Each number is 50 + 10 x the weight over its row's rms, rounded and kept within 0 to 99. Layers, rows and columns count from 0. The size before them is the row's rms in percent of the matrix's.

# layer 3 MLP down, 256x768, rms 0.0707, rows 160-214, columns 512-639
094:41 66 56 51 53 57 47 38 46 43 33 61 41 36 52 39 44 54 77 22 51 68 48 43 38 35 42 61 62 44 45 56 61 46 55 38 53 51 34 61 47 47 54 69 36 52 49 29 55 47 46 44 46 47 42 60 36 59 77 40 39 40 62 46 49 47 47 59 45 46 52 51 52 32 59 46 57 69 48 46 54 51 54 38 45 54 58 56 37 51 52 49 69 58 77 45 41 50 28 52 53 54 45 40 58 54 60 54 44 33 49 48 61 47 43 52 43 47 69 39 50 52 59 52 35 25 33 38
090:47 52 54 58 56 46 45 34 48 41 49 25 41 65 50 74 60 53 42 41 33 55 42 52 47 47 60 63 64 53 39 62 44 52 60 59 35 52 37 54 57 37 53 51 64 33 54 49 56 45 58 43 41 58 43 40 43 62 49 49 50 43 48 61 49 42 50 60 50 59 44 37 63 34 47 49 38 49 47 40 37 44 55 28 44 53 68 52 52 42 50 52 45 34 43 45 42 46 59 40 59 50 49 57 50 64 49 23 56 43 37 51 59 54 46 51 40 53 45 51 46 50 49 33 43 53 65 61
097:49 52 55 52 53 36 51 46 53 43 58 53 51 51 42 38 41 55 46 46 50 46 52 49 59 55 54 58 53 43 53 48 54 62 61 39 42 45 42 60 56 52 48 71 63 50 46 43 49 52 41 66 49 54 53 54 57 60 53 44 50 51 57 65 59 68 64 59 52 61 48 26 58 40 44 39 59 46 58 69 45 59 34 48 56 32 52 49 55 46 53 54 64 54 51 50 27 50 68 59 38 55 50 38 67 49 54 44 53 60 38 42 67 45 45 38 30 73 48 43 59 65 43 49 56 59 46 41
093:42 51 43 33 51 34 41 52 34 54 43 49 48 60 47 67 42 42 28 42 61 61 41 46 63 69 62 56 52 59 59 33 75 70 61 53 45 31 54 39 33 53 44 38 49 47 61 55 57 34 51 46 53 46 66 46 47 59 42 37 60 43 33 72 35 53 39 53 48 41 58 48 56 57 50 54 53 59 45 60 54 39 51 46 51 56 61 59 64 70 50 53 65 50 53 52 49 44 66 46 58 50 33 41 56 44 58 39 42 67 44 39 52 37 54 49 64 55 58 52 43 56 52 34 53 53 52 51
092:60 60 51 55 56 36 60 35 57 33 73 78 28 58 43 67 33 51 55 48 43 68 46 43 40 60 56 15 38 55 51 62 58 46 67 58 57 69 40 57 39 51 60 34 30 40 40 45 50 42 46 37 33 56 61 72 59 51 57 48 64 66 41 48 55 68 54 48 46 48 59 51 53 73 49 59 55 53 46 49 39 50 52 52 45 52 44 50 51 47 37 47 56 45 26 32 61 55 45 43 49 39 63 56 61 41 60 66 58 61 57 41 64 40 51 42 55 34 25 58 43 52 55 53 57 60 43 56
102:53 42 53 36 47 56 54 51 57 57 45 52 48 49 44 51 76 61 44 42 46 51 51 59 52 41 50 48 69 48 51 60 57 36 50 46 75 58 44 32 50 43 42 33 39 58 54 49 41 43 48 31 47 36 00 55 54 59 66 38 45 45 48 54 47 53 44 55 64 47 61 58 42 52 52 36 61 68 46 53 36 53 43 51 58 45 63 79 46 40 61 49 37 58 40 35 51 53 38 45 50 55 53 71 59 38 59 59 68 38 43 45 39 57 42 72 55 74 63 51 59 51 46 59 46 43 41 40
093:57 47 60 54 56 53 46 41 56 52 52 35 73 54 28 46 50 46 41 59 50 44 55 67 36 60 47 39 34 46 39 42 48 54 50 52 47 35 64 64 51 35 39 62 40 43 43 39 47 41 65 57 58 52 50 66 46 58 48 62 43 41 62 55 47 51 42 52 70 56 33 40 52 37 53 35 46 42 50 49 50 52 38 52 57 49 51 60 62 87 56 63 56 58 57 50 53 64 57 46 60 48 35 54 60 29 53 44 48 36 48 51 30 48 57 43 52 32 40 59 59 47 22 50 57 66 51 50
092:51 46 46 68 55 32 56 50 54 53 57 54 62 58 57 54 61 58 45 53 67 45 55 64 32 57 55 51 51 58 47 40 32 54 56 30 56 35 29 54 46 53 58 46 64 40 47 63 61 55 43 46 42 53 49 35 42 60 72 45 58 51 50 53 57 46 61 54 46 45 36 39 50 58 46 60 38 49 44 54 48 48 69 50 52 55 49 33 29 46 37 71 44 34 45 44 34 54 48 41 47 53 56 46 47 47 50 55 48 38 34 42 37 46 42 59 38 63 55 48 51 62 44 53 50 48 57 56
092:49 41 46 53 47 54 54 58 50 50 53 47 43 35 31 57 58 36 29 54 42 47 44 54 51 39 66 39 64 53 54 44 42 48 50 57 45 65 43 58 39 43 59 47 31 32 56 63 49 47 37 41 57 57 56 52 45 47 42 41 42 60 28 41 71 57 47 50 74 47 92 47 71 62 55 66 47 49 42 31 49 51 54 53 41 66 57 43 55 33 33 50 34 47 53 39 59 67 68 54 41 55 79 35 62 64 55 40 48 48 46 54 60 65 37 46 49 30 57 48 52 45 46 57 29 43 64 49
102:53 47 76 45 49 50 55 44 44 48 42 51 52 50 59 48 55 59 46 42 57 61 56 45 56 61 61 66 49 48 42 50 62 73 44 54 45 51 64 20 54 59 53 51 54 58 60 31 52 43 69 37 59 59 35 58 45 62 51 57 69 50 53 36 41 57 42 56 52 59 47 52 60 53 56 35 42 59 61 35 46 55 53 59 55 40 43 46 40 55 39 45 48 42 60 72 43 34 47 51 47 53 52 54 44 52 53 35 54 41 54 37 74 60 46 47 50 32 66 42 43 32 49 42 54 57 61 54
099:47 51 60 53 60 42 39 55 32 45 39 58 66 50 45 34 51 49 45 57 47 43 44 44 54 38 48 36 48 57 44 57 57 79 42 42 33 48 61 51 53 61 64 47 45 51 61 44 50 45 49 56 37 40 39 63 70 49 21 53 43 46 53 52 45 57 56 53 42 48 45 65 36 36 56 39 35 41 28 46 41 61 41 63 43 51 46 63 70 66 57 58 45 50 53 57 33 62 41 48 33 51 66 35 45 39 37 53 40 63 42 42 54 40 45 66 48 47 50 59 53 31 52 56 41 63 51 56
097:42 50 34 56 58 50 56 57 38 57 52 35 57 45 41 47 50 64 49 47 35 56 39 59 48 65 37 53 39 44 65 54 60 50 47 31 57 64 47 45 59 52 44 53 49 39 46 43 36 69 68 61 52 55 35 55 72 51 36 60 53 37 42 55 51 58 29 45 55 28 54 36 60 48 37 47 41 33 57 57 63 46 52 50 40 28 62 40 41 32 58 45 50 57 47 49 53 36 52 58 36 47 47 55 32 44 61 48 54 52 54 43 54 50 38 59 66 46 49 44 60 65 55 51 44 56 64 51
085:53 56 76 60 44 36 42 47 48 49 39 55 72 56 52 57 63 35 52 53 63 31 59 44 46 62 62 27 56 58 60 40 61 43 44 69 50 54 63 51 61 34 59 47 53 48 38 52 62 54 52 44 43 40 68 68 64 60 54 49 57 58 46 38 55 46 43 38 65 43 59 56 49 76 46 24 59 49 74 50 40 69 47 56 62 62 51 37 49 56 51 71 43 56 35 63 44 52 56 46 83 41 59 46 43 36 51 51 63 38 48 60 56 42 55 59 59 79 46 49 56 59 52 55 50 46 56 61
096:60 38 48 53 53 38 51 46 63 56 45 50 60 61 51 57 60 52 42 46 44 54 55 54 40 57 44 57 51 45 69 75 56 56 52 53 51 44 54 47 57 19 43 61 52 25 52 46 56 57 52 44 48 43 50 58 39 52 29 52 52 48 38 49 51 59 26 54 47 46 53 60 40 52 51 38 47 39 55 63 47 39 62 61 64 51 55 50 44 47 63 44 47 39 53 47 48 48 52 59 61 34 43 26 37 62 65 40 51 42 50 38 47 46 55 54 42 48 61 42 58 57 46 83 43 51 44 34
101:47 57 36 47 44 47 40 69 48 46 50 60 61 61 38 45 43 37 46 62 57 51 47 49 50 37 46 53 51 43 42 50 53 35 56 52 36 47 48 51 77 45 63 29 51 51 55 40 37 57 51 46 40 71 48 69 64 53 57 54 25 75 68 45 66 54 66 51 64 70 40 53 43 72 48 64 51 37 40 71 45 48 48 57 46 67 53 63 47 38 51 53 42 61 52 48 56 49 55 46 48 49 60 43 61 42 65 74 55 43 55 61 68 56 29 50 52 45 52 50 50 55 67 58 74 71 57 54
096:52 66 48 53 49 30 59 45 50 51 54 59 43 53 59 62 49 49 67 56 72 66 49 40 20 60 58 37 58 45 58 58 51 50 61 42 61 46 64 58 43 42 44 45 43 47 45 53 52 53 34 59 49 58 45 52 35 42 79 55 46 64 33 47 54 72 41 48 48 48 55 42 51 54 62 43 40 49 47 50 50 47 42 56 54 50 57 45 35 48 49 45 55 45 61 48 64 47 53 56 46 54 46 64 52 47 49 50 50 69 47 49 65 36 60 62 54 43 50 46 47 47 52 40 63 44 45 53
182:29 54 41 35 32 55 58 66 61 34 57 53 49 55 64 58 58 52 50 59 46 58 31 36 61 48 41 57 71 62 49 50 44 55 33 62 45 57 51 30 60 57 67 46 45 44 69 64 72 70 53 50 73 59 46 42 44 52 48 49 51 49 36 39 64 45 41 45 38 67 56 45 63 32 47 56 44 65 44 65 51 55 47 42 43 40 46 55 52 41 51 36 36 48 64 47 48 52 39 58 47 25 49 50 40 57 44 49 46 40 76 44 37 20 60 56 63 54 47 30 39 48 38 45 55 47 63 57
096:50 52 63 34 43 40 62 42 44 49 61 45 57 44 46 36 46 42 45 43 47 46 46 63 60 45 52 46 35 41 67 23 53 23 39 36 60 35 69 50 51 56 51 62 80 72 52 47 50 64 64 62 54 44 39 53 57 42 65 37 31 38 21 61 53 40 38 28 57 57 41 46 45 33 48 58 51 47 49 48 30 48 44 43 46 56 59 62 49 60 44 44 56 40 39 35 40 42 27 46 53 41 26 40 38 47 48 42 34 51 52 44 62 59 48 49 60 58 48 30 46 67 44 47 50 52 65 31
100:50 47 36 61 53 57 42 49 35 36 64 48 46 56 34 57 41 29 57 43 62 45 57 29 40 55 42 44 57 38 47 73 58 37 56 61 41 40 59 59 49 45 48 54 56 44 43 38 59 41 44 52 44 68 38 51 66 41 61 34 56 58 64 53 46 50 62 26 39 43 45 46 51 57 59 38 58 68 35 54 64 47 70 61 52 56 64 36 44 48 50 57 41 68 53 45 47 42 52 46 31 50 68 46 57 59 26 57 41 66 51 46 41 48 42 48 42 55 45 54 49 64 46 41 48 44 27 50
102:38 36 37 71 70 52 54 53 54 45 22 34 46 50 62 33 63 53 70 53 57 25 50 39 63 70 66 52 49 51 66 62 38 44 43 57 46 34 44 32 55 56 53 52 42 39 63 49 68 62 42 64 57 39 61 50 31 43 57 41 52 69 55 33 40 51 24 41 45 54 50 50 61 60 52 46 42 50 54 49 61 51 48 33 38 54 56 45 48 58 40 41 42 45 59 57 53 50 33 48 55 52 36 43 33 58 44 58 56 57 45 49 51 41 59 66 38 46 65 44 49 50 36 57 31 63 63 43
097:57 50 53 48 50 66 44 55 56 61 41 60 44 37 34 57 44 50 65 41 50 49 42 45 62 62 52 46 57 50 49 72 62 35 40 72 36 50 44 53 67 45 51 38 47 52 42 38 48 52 70 50 50 30 58 58 61 44 57 59 36 48 42 46 46 49 46 48 41 63 39 61 43 41 47 56 53 31 55 55 36 55 52 71 58 36 38 44 44 56 39 43 52 58 57 44 64 54 58 51 51 51 57 58 45 43 41 46 41 58 55 53 53 51 52 44 60 67 50 50 58 51 58 49 51 63 78 46
097:42 68 50 55 52 42 47 41 58 29 47 53 29 43 43 53 66 49 54 46 48 41 44 47 34 54 54 53 52 57 55 44 42 58 42 40 42 49 68 52 46 34 43 40 55 59 49 47 44 59 51 43 47 51 55 39 58 55 62 59 39 48 61 61 55 40 60 77 42 53 41 61 52 75 34 54 48 70 60 46 60 49 37 55 54 32 50 39 69 49 48 32 63 56 58 42 29 43 56 48 42 46 41 67 60 60 45 49 57 42 57 47 41 50 44 69 44 53 47 47 42 50 56 65 61 56 59 36
095:44 52 44 46 41 40 35 48 51 41 38 50 43 53 51 35 62 55 65 47 69 48 47 58 50 54 58 53 70 40 32 35 39 56 44 46 49 48 47 55 43 61 49 57 39 54 58 57 46 41 39 60 50 38 65 48 45 58 57 68 35 68 75 66 55 46 53 51 50 58 31 58 47 56 56 57 30 52 49 37 67 62 59 59 43 53 59 51 43 48 48 59 50 57 49 56 53 40 60 30 52 48 47 65 49 56 56 52 39 58 56 24 49 60 56 42 68 48 45 34 54 71 55 46 43 50 74 41
097:48 60 42 32 56 55 38 44 56 62 43 35 49 29 51 50 59 61 52 57 62 38 46 59 59 36 54 41 56 50 65 63 42 34 59 35 42 45 66 45 58 73 44 55 61 35 52 45 46 46 51 65 49 61 51 43 47 60 39 55 28 45 60 44 40 54 40 37 53 36 31 48 51 41 59 57 58 44 34 43 48 48 55 52 69 41 56 38 60 51 46 61 43 52 44 77 48 55 77 58 30 59 44 40 53 53 50 50 63 54 49 59 44 55 44 37 56 48 48 42 56 57 48 56 62 85 61 37
097:45 56 50 58 49 50 55 56 39 45 54 43 32 57 51 62 30 56 55 36 54 60 51 63 49 47 47 54 68 45 51 37 46 47 39 46 43 64 46 57 42 43 48 46 54 68 51 59 59 42 56 38 46 49 48 60 38 55 38 41 51 51 43 53 56 54 71 57 57 58 51 55 61 58 61 52 52 56 49 55 41 35 35 46 44 59 45 55 59 49 49 49 56 60 49 61 56 51 66 64 51 51 59 53 44 55 40 64 58 49 48 57 45 51 52 44 56 51 59 30 48 48 48 40 47 52 46 53
096:43 41 59 55 63 33 58 57 56 50 52 51 33 60 56 48 51 31 41 53 67 50 53 56 52 58 56 36 74 44 43 46 38 46 53 70 48 49 39 48 54 47 46 35 62 36 49 60 59 55 56 41 47 39 48 51 47 57 39 48 41 51 46 65 72 42 35 53 55 46 42 55 38 51 49 52 63 46 52 58 48 65 45 54 43 50 34 38 53 51 39 55 58 43 49 37 54 39 41 62 48 51 57 59 42 45 67 53 51 58 59 54 43 50 69 59 63 61 42 51 39 59 42 41 49 67 43 62
095:46 48 38 67 54 38 44 26 61 48 54 65 41 48 37 52 45 57 55 61 44 50 53 63 32 40 71 50 61 46 52 39 66 41 62 39 45 59 40 67 56 25 56 58 46 31 45 37 51 44 50 45 43 51 53 45 55 50 53 55 56 33 58 57 57 32 81 71 42 47 43 59 60 62 38 66 68 38 26 61 54 44 40 43 45 39 66 53 73 55 41 60 35 68 53 50 59 70 43 40 43 52 49 40 51 60 40 52 47 47 51 44 72 54 54 49 50 59 58 44 51 52 47 41 20 49 63 34
093:45 34 50 36 47 65 51 42 58 47 40 46 38 44 36 37 50 34 45 45 44 41 55 65 51 53 38 50 45 35 47 72 53 49 44 40 60 54 49 63 34 48 52 25 50 56 50 36 45 62 60 63 59 52 64 37 45 46 57 56 45 57 54 55 39 65 44 54 36 37 48 42 48 49 55 56 47 53 49 51 45 70 56 69 39 52 51 58 46 46 49 53 48 57 71 62 73 58 62 60 61 50 69 31 47 50 58 57 53 68 52 57 53 56 59 42 60 52 55 46 58 40 49 46 62 27 45 46
095:49 58 52 62 51 68 49 43 43 43 58 39 51 49 42 48 48 61 56 49 53 64 54 34 69 47 52 42 58 34 57 42 43 36 52 61 46 33 65 50 41 67 48 57 44 32 38 53 61 60 50 54 41 47 61 51 54 43 51 48 40 48 53 40 66 54 49 46 30 47 53 58 52 44 43 66 48 58 47 33 41 52 66 58 40 45 49 59 30 47 61 42 46 60 61 70 53 43 45 44 47 55 60 53 40 36 23 59 42 36 50 48 41 45 33 52 49 52 54 52 55 52 48 56 49 61 54 65
103:40 41 50 44 46 35 61 45 61 44 40 61 73 59 46 34 56 45 46 24 41 38 48 45 34 41 51 36 57 39 43 59 59 51 52 47 44 42 47 44 42 46 49 53 34 35 39 41 46 49 62 38 54 44 37 43 59 46 43 52 65 42 54 55 54 49 59 41 49 61 46 50 41 64 54 52 53 52 46 63 49 69 67 47 38 52 59 85 42 44 59 46 58 48 52 61 56 48 42 61 43 41 41 43 51 36 45 45 48 58 45 60 54 41 42 66 36 51 40 52 56 51 69 59 52 41 41 50
102:53 51 55 64 41 57 35 58 56 44 65 39 54 52 65 62 53 38 64 37 53 46 56 70 51 50 68 50 27 59 61 50 50 53 48 51 37 65 39 60 48 42 51 55 47 46 42 45 47 44 55 59 47 67 71 76 42 45 45 51 45 68 57 59 55 37 52 51 62 62 56 55 61 42 44 51 49 21 62 37 40 42 54 45 57 41 56 35 57 43 56 58 48 58 70 52 42 61 51 67 21 56 40 64 53 45 46 51 56 51 48 59 56 52 56 61 60 44 47 44 55 63 52 61 56 53 51 60
091:43 44 45 67 58 31 51 54 38 52 57 38 57 62 59 46 47 40 61 46 60 48 49 53 52 76 50 52 49 39 55 53 62 68 54 39 56 47 60 56 40 38 48 40 58 63 53 46 44 47 61 36 55 45 19 44 52 48 38 57 55 64 29 61 61 65 55 37 50 76 56 32 35 40 56 59 43 45 38 52 35 52 45 57 52 51 31 52 37 52 56 49 55 51 49 63 49 43 58 60 62 44 49 51 47 48 51 42 55 43 52 39 67 50 46 45 58 36 24 42 37 65 37 35 64 65 42 47
106:50 39 41 60 49 44 47 57 53 57 42 72 48 61 46 52 54 52 53 58 40 46 48 37 49 34 48 41 62 56 54 44 29 23 59 51 43 50 58 60 43 44 52 43 74 29 50 52 62 43 57 47 63 47 37 35 46 50 33 62 48 42 57 69 53 40 52 48 54 40 44 43 24 14 48 46 51 46 39 40 36 67 29 62 52 37 46 43 44 47 62 57 48 43 58 38 48 51 28 62 21 50 50 53 65 55 64 60 60 44 56 62 55 44 57 59 31 59 71 40 54 51 33 50 64 51 44 32
098:48 42 52 56 48 58 69 41 58 42 36 44 29 56 57 66 42 49 45 50 43 58 43 50 35 38 56 61 44 47 39 49 69 39 59 40 40 50 37 50 54 56 51 57 64 36 47 47 53 61 37 60 50 55 33 75 58 58 55 68 47 51 70 49 48 52 60 52 60 44 68 55 35 53 49 52 62 48 67 60 57 38 67 56 41 45 51 63 47 55 44 55 46 72 48 42 36 54 66 53 53 49 29 31 54 51 57 51 61 43 47 52 62 49 46 62 34 65 52 46 35 65 42 31 62 41 45 49
088:46 50 76 72 44 57 41 46 46 55 31 46 42 70 26 46 30 53 33 47 50 50 48 51 33 46 42 61 67 66 50 52 41 49 48 52 39 55 43 50 59 44 41 52 58 58 51 63 48 42 57 41 53 50 51 62 38 34 45 50 61 53 63 39 45 47 52 66 46 50 26 46 64 46 40 50 54 41 65 61 44 58 50 50 67 46 63 55 74 36 60 33 61 71 50 68 44 49 56 55 55 34 45 56 35 55 45 47 28 44 52 36 60 60 51 36 46 47 54 52 45 35 44 47 55 58 64 29
094:46 49 48 58 61 48 43 53 61 64 36 48 72 39 36 39 65 51 61 52 35 52 37 62 44 64 60 75 47 50 46 47 59 28 47 57 56 54 38 44 54 42 48 63 37 44 41 57 47 69 44 33 48 42 54 34 44 59 46 39 43 66 65 41 44 35 47 44 46 48 52 29 50 52 36 46 45 63 38 32 60 55 55 49 60 71 74 48 57 43 27 73 49 49 41 47 54 39 49 43 59 51 48 41 45 40 52 63 34 45 42 43 15 45 52 50 60 42 70 43 42 64 55 39 41 49 36 43
095:57 76 26 46 49 51 45 60 51 46 57 47 45 54 38 41 58 58 41 43 44 34 53 55 36 61 44 43 52 33 53 43 55 44 40 59 66 67 49 44 52 53 40 65 56 25 64 44 52 38 45 52 41 56 57 46 55 51 71 40 41 56 55 38 48 38 38 34 37 59 48 57 54 53 44 68 40 56 58 52 51 50 57 67 51 54 40 35 38 65 36 66 52 46 48 35 47 57 60 24 63 46 36 46 36 40 50 76 33 48 52 42 55 46 57 58 41 37 44 52 36 54 47 49 54 46 45 52
095:52 45 61 42 53 49 44 51 35 47 48 40 49 32 39 58 61 38 53 45 55 39 45 52 55 42 72 51 27 50 51 50 57 57 44 38 72 44 64 43 51 43 39 74 41 66 55 63 42 57 39 52 51 44 55 56 33 54 49 38 40 57 42 41 66 50 44 33 51 37 61 26 28 57 53 33 38 40 54 34 47 34 49 56 40 60 40 64 58 39 44 69 59 48 45 29 58 59 40 31 30 33 54 62 62 41 46 56 47 40 62 45 35 47 56 71 39 32 32 30 47 58 49 48 44 51 44 41
096:40 52 42 61 53 65 81 49 54 66 39 36 42 48 47 44 46 42 49 55 56 29 38 37 44 72 60 54 65 43 50 40 31 60 42 51 58 54 57 45 58 35 47 67 46 49 36 45 57 31 43 39 52 41 71 44 56 75 64 60 60 44 44 53 50 54 55 37 45 50 48 59 38 60 65 41 51 66 35 47 48 35 55 52 33 49 55 29 37 51 45 68 49 39 55 44 39 39 42 32 77 39 51 50 48 32 54 45 46 35 61 27 47 46 50 43 56 46 45 59 49 56 54 41 68 67 36 40
091:60 48 54 60 62 46 51 43 54 52 42 28 57 33 53 62 41 41 57 50 65 43 47 58 51 59 36 54 50 49 54 32 48 41 54 63 64 43 20 53 33 52 66 63 51 58 63 57 49 60 36 48 62 47 35 68 59 51 51 31 49 52 62 54 49 39 53 53 63 59 54 53 52 69 46 60 39 43 62 45 74 55 62 41 46 63 45 49 35 62 45 43 43 52 36 36 45 55 47 38 57 56 41 53 63 46 60 48 51 51 52 47 42 55 48 40 54 50 38 55 44 50 42 51 58 43 42 40
102:45 36 41 47 43 48 43 56 51 40 51 56 32 37 51 41 39 48 31 55 59 40 53 29 57 56 43 56 45 56 32 57 30 57 27 56 39 54 67 47 32 41 37 49 41 51 49 53 66 35 49 52 54 46 62 42 67 41 51 58 37 63 36 51 50 44 61 52 51 42 42 29 54 48 44 48 54 60 35 37 33 52 37 59 53 42 57 27 41 44 58 46 60 60 62 38 62 46 43 56 38 62 48 49 65 67 48 48 36 54 39 54 54 45 47 56 55 49 48 34 48 31 33 37 56 59 56 41
097:48 48 60 52 38 42 55 62 48 47 48 73 43 55 55 41 59 49 46 45 40 46 52 48 63 59 46 25 44 46 64 57 46 40 60 43 52 34 54 46 35 52 54 56 37 51 59 65 45 59 45 67 57 42 46 54 53 50 76 52 62 46 71 43 34 42 34 58 41 42 73 51 56 42 56 39 50 46 54 56 57 59 66 54 33 61 48 44 48 48 52 56 59 48 47 52 56 49 51 59 61 36 45 38 61 47 70 74 55 54 56 64 59 37 54 42 53 59 42 59 35 52 51 42 54 49 45 59
092:57 43 53 41 50 55 41 43 37 53 57 50 40 48 39 68 47 46 79 36 42 34 57 56 44 31 50 42 47 60 50 45 48 61 62 50 51 56 29 50 46 58 50 51 38 64 75 35 38 40 59 55 53 60 49 42 42 67 26 63 25 31 52 56 66 55 49 57 54 53 56 63 29 62 44 47 63 43 48 54 59 59 50 61 53 50 42 47 61 41 54 45 57 54 57 56 45 43 50 54 41 33 28 57 38 38 55 43 48 38 49 46 64 66 39 36 51 53 49 41 46 59 48 64 60 33 62 60
096:63 51 22 56 51 58 53 52 38 42 52 46 55 54 68 46 72 55 47 51 65 46 50 50 61 56 34 55 32 60 33 41 47 53 42 57 50 37 57 57 40 42 35 53 46 49 60 47 47 54 45 35 48 57 52 53 59 58 50 49 53 73 51 52 68 36 42 41 54 41 47 58 40 54 54 48 45 51 50 51 61 45 62 38 58 55 65 66 61 67 49 56 49 50 47 53 32 31 61 33 69 52 33 61 58 56 64 46 39 50 54 55 45 54 46 37 50 54 65 55 40 48 55 59 54 60 44 60
095:51 58 44 35 39 53 60 39 38 51 66 51 55 47 44 47 53 51 50 50 36 37 50 38 56 45 56 60 47 52 57 62 46 53 50 45 44 51 43 57 51 41 56 35 41 50 40 39 50 50 62 55 46 41 49 60 36 48 35 49 50 31 47 62 53 42 72 47 44 37 56 48 52 64 45 39 58 51 47 57 48 56 56 43 32 61 56 68 41 43 55 60 49 65 37 38 66 50 44 60 44 57 39 75 42 46 32 67 65 46 59 55 58 67 36 60 58 42 53 52 45 65 44 36 57 63 66 61
094:67 44 49 47 56 57 55 47 54 62 38 48 57 47 48 49 63 56 63 65 46 29 52 50 52 69 58 50 45 52 33 35 45 59 48 57 48 51 63 60 65 52 45 53 58 73 52 62 45 48 45 60 52 52 88 46 67 34 27 53 46 53 37 35 57 53 41 50 49 43 60 40 46 56 41 55 58 51 57 59 46 48 42 56 44 63 57 45 53 63 51 53 52 36 43 67 52 50 59 46 45 48 50 49 62 36 56 41 47 61 53 36 51 36 63 57 64 44 56 57 50 36 58 28 57 46 46 45
099:47 43 49 37 56 48 46 55 64 60 51 57 30 53 37 43 44 62 34 73 41 49 57 48 46 45 30 49 49 38 49 43 49 51 42 51 65 58 41 54 57 68 34 58 38 59 39 42 26 33 44 50 43 43 56 70 48 51 51 45 38 60 59 43 49 65 43 32 66 39 37 48 50 63 55 56 58 60 47 69 52 45 39 56 43 52 60 54 53 59 53 57 46 50 53 56 55 46 53 43 63 46 39 55 46 38 52 55 62 44 58 56 62 50 50 56 54 62 33 35 43 60 61 60 62 48 42 68
089:31 57 39 46 49 55 48 49 50 66 50 39 26 48 57 57 54 65 49 40 74 57 57 49 71 64 52 54 55 56 54 47 40 48 48 44 58 40 51 54 42 40 66 58 45 53 46 61 45 29 44 44 49 42 65 56 53 50 79 40 61 46 40 50 50 56 35 31 40 45 59 54 44 41 52 36 55 44 37 56 41 35 52 46 55 52 46 43 51 61 53 41 59 40 46 52 51 62 48 46 42 59 43 44 41 38 35 54 61 33 52 55 52 59 54 50 62 55 53 66 67 47 38 60 42 44 49 58
097:56 69 58 35 49 56 57 35 32 45 51 52 49 50 52 52 60 54 37 45 59 29 41 26 44 46 55 40 46 63 50 42 48 53 49 67 48 52 56 52 52 35 39 59 52 57 46 51 38 54 41 33 43 67 69 37 57 35 54 35 52 72 48 60 49 36 50 32 61 50 59 33 46 69 26 44 56 66 42 44 65 48 38 60 59 60 50 43 30 69 50 53 45 50 68 42 68 39 67 41 63 37 54 62 52 53 66 61 51 53 49 49 33 54 47 60 35 53 52 62 46 42 49 58 41 40 46 58
096:44 53 39 75 58 66 47 45 62 39 65 77 70 58 55 50 36 69 54 57 54 52 50 34 53 43 43 48 45 41 51 46 52 65 39 54 59 60 77 63 72 67 45 41 42 59 56 44 50 49 55 45 54 47 38 50 26 63 43 37 61 61 27 53 43 50 29 46 38 38 51 57 52 35 40 44 61 51 62 37 56 44 51 57 60 42 54 35 48 50 49 52 63 35 64 63 54 54 41 48 45 41 51 42 44 62 60 55 74 33 58 42 50 48 39 74 47 68 32 67 60 38 44 61 52 62 46 46
089:62 38 49 42 51 67 64 44 47 55 52 34 57 37 51 39 45 53 49 60 61 51 59 58 45 42 37 41 45 38 31 57 57 47 51 50 54 50 47 38 77 52 53 38 51 38 59 41 46 69 28 58 60 48 46 48 76 49 63 37 46 46 43 41 48 48 53 49 43 53 20 46 63 47 54 39 55 54 61 56 57 44 63 56 62 35 58 50 68 65 35 49 50 47 43 45 52 57 56 77 54 44 49 55 48 61 36 43 42 64 64 25 54 37 43 61 55 52 48 38 46 46 51 60 39 48 67 56
093:49 62 39 51 48 54 47 66 53 50 58 30 47 53 46 59 28 50 47 49 26 52 44 52 41 60 55 52 45 53 63 55 36 39 53 59 60 52 50 43 48 44 48 49 39 48 53 55 43 72 39 58 48 47 57 45 43 66 63 37 48 51 54 55 44 44 47 51 68 46 40 62 47 64 50 49 45 30 61 44 62 51 63 39 50 55 59 68 30 63 51 49 51 56 51 35 53 74 54 59 45 39 45 45 59 36 45 58 57 55 49 14 54 50 56 56 63 33 51 21 39 46 65 52 56 51 56 35
097:42 43 47 53 41 53 55 55 36 57 54 56 48 56 62 49 41 44 54 48 58 65 46 46 54 34 41 37 43 41 62 54 59 35 43 76 54 33 29 55 64 52 34 51 36 56 50 44 52 54 40 51 59 50 42 39 53 48 62 55 45 27 41 62 60 51 52 65 55 51 73 59 44 40 50 66 50 54 49 28 54 48 52 56 34 64 47 63 47 59 50 47 40 49 51 46 39 42 47 52 30 50 40 54 41 49 47 47 38 41 61 52 44 43 50 43 44 45 27 57 68 52 47 36 50 53 53 60
094:51 56 47 57 60 58 44 59 50 60 51 27 43 42 59 51 69 32 49 47 56 56 51 45 36 54 49 66 42 48 53 29 32 73 39 47 36 53 51 55 33 55 63 58 39 37 46 48 52 47 69 46 63 41 57 56 59 52 41 45 61 52 51 70 62 45 49 38 74 49 49 49 30 57 56 52 61 55 53 50 61 56 44 63 39 67 49 50 52 53 53 44 71 55 32 50 55 55 54 38 50 45 56 58 46 34 69 67 37 57 50 52 56 49 46 41 37 61 59 57 43 50 38 44 64 50 51 69
102:51 50 48 43 49 58 52 39 50 66 57 50 36 38 61 59 48 51 37 63 61 30 56 55 67 48 68 44 50 44 55 41 46 45 43 51 48 58 59 53 36 68 42 59 43 60 29 41 37 40 69 30 53 48 68 48 48 53 67 59 66 52 53 52 41 62 56 53 48 39 43 51 37 45 35 49 55 77 55 58 38 56 62 63 72 40 54 34 50 48 48 74 59 62 49 46 58 60 42 41 62 47 51 52 61 52 49 51 59 56 62 52 51 55 58 55 56 50 80 56 46 69 33 55 50 46 69 39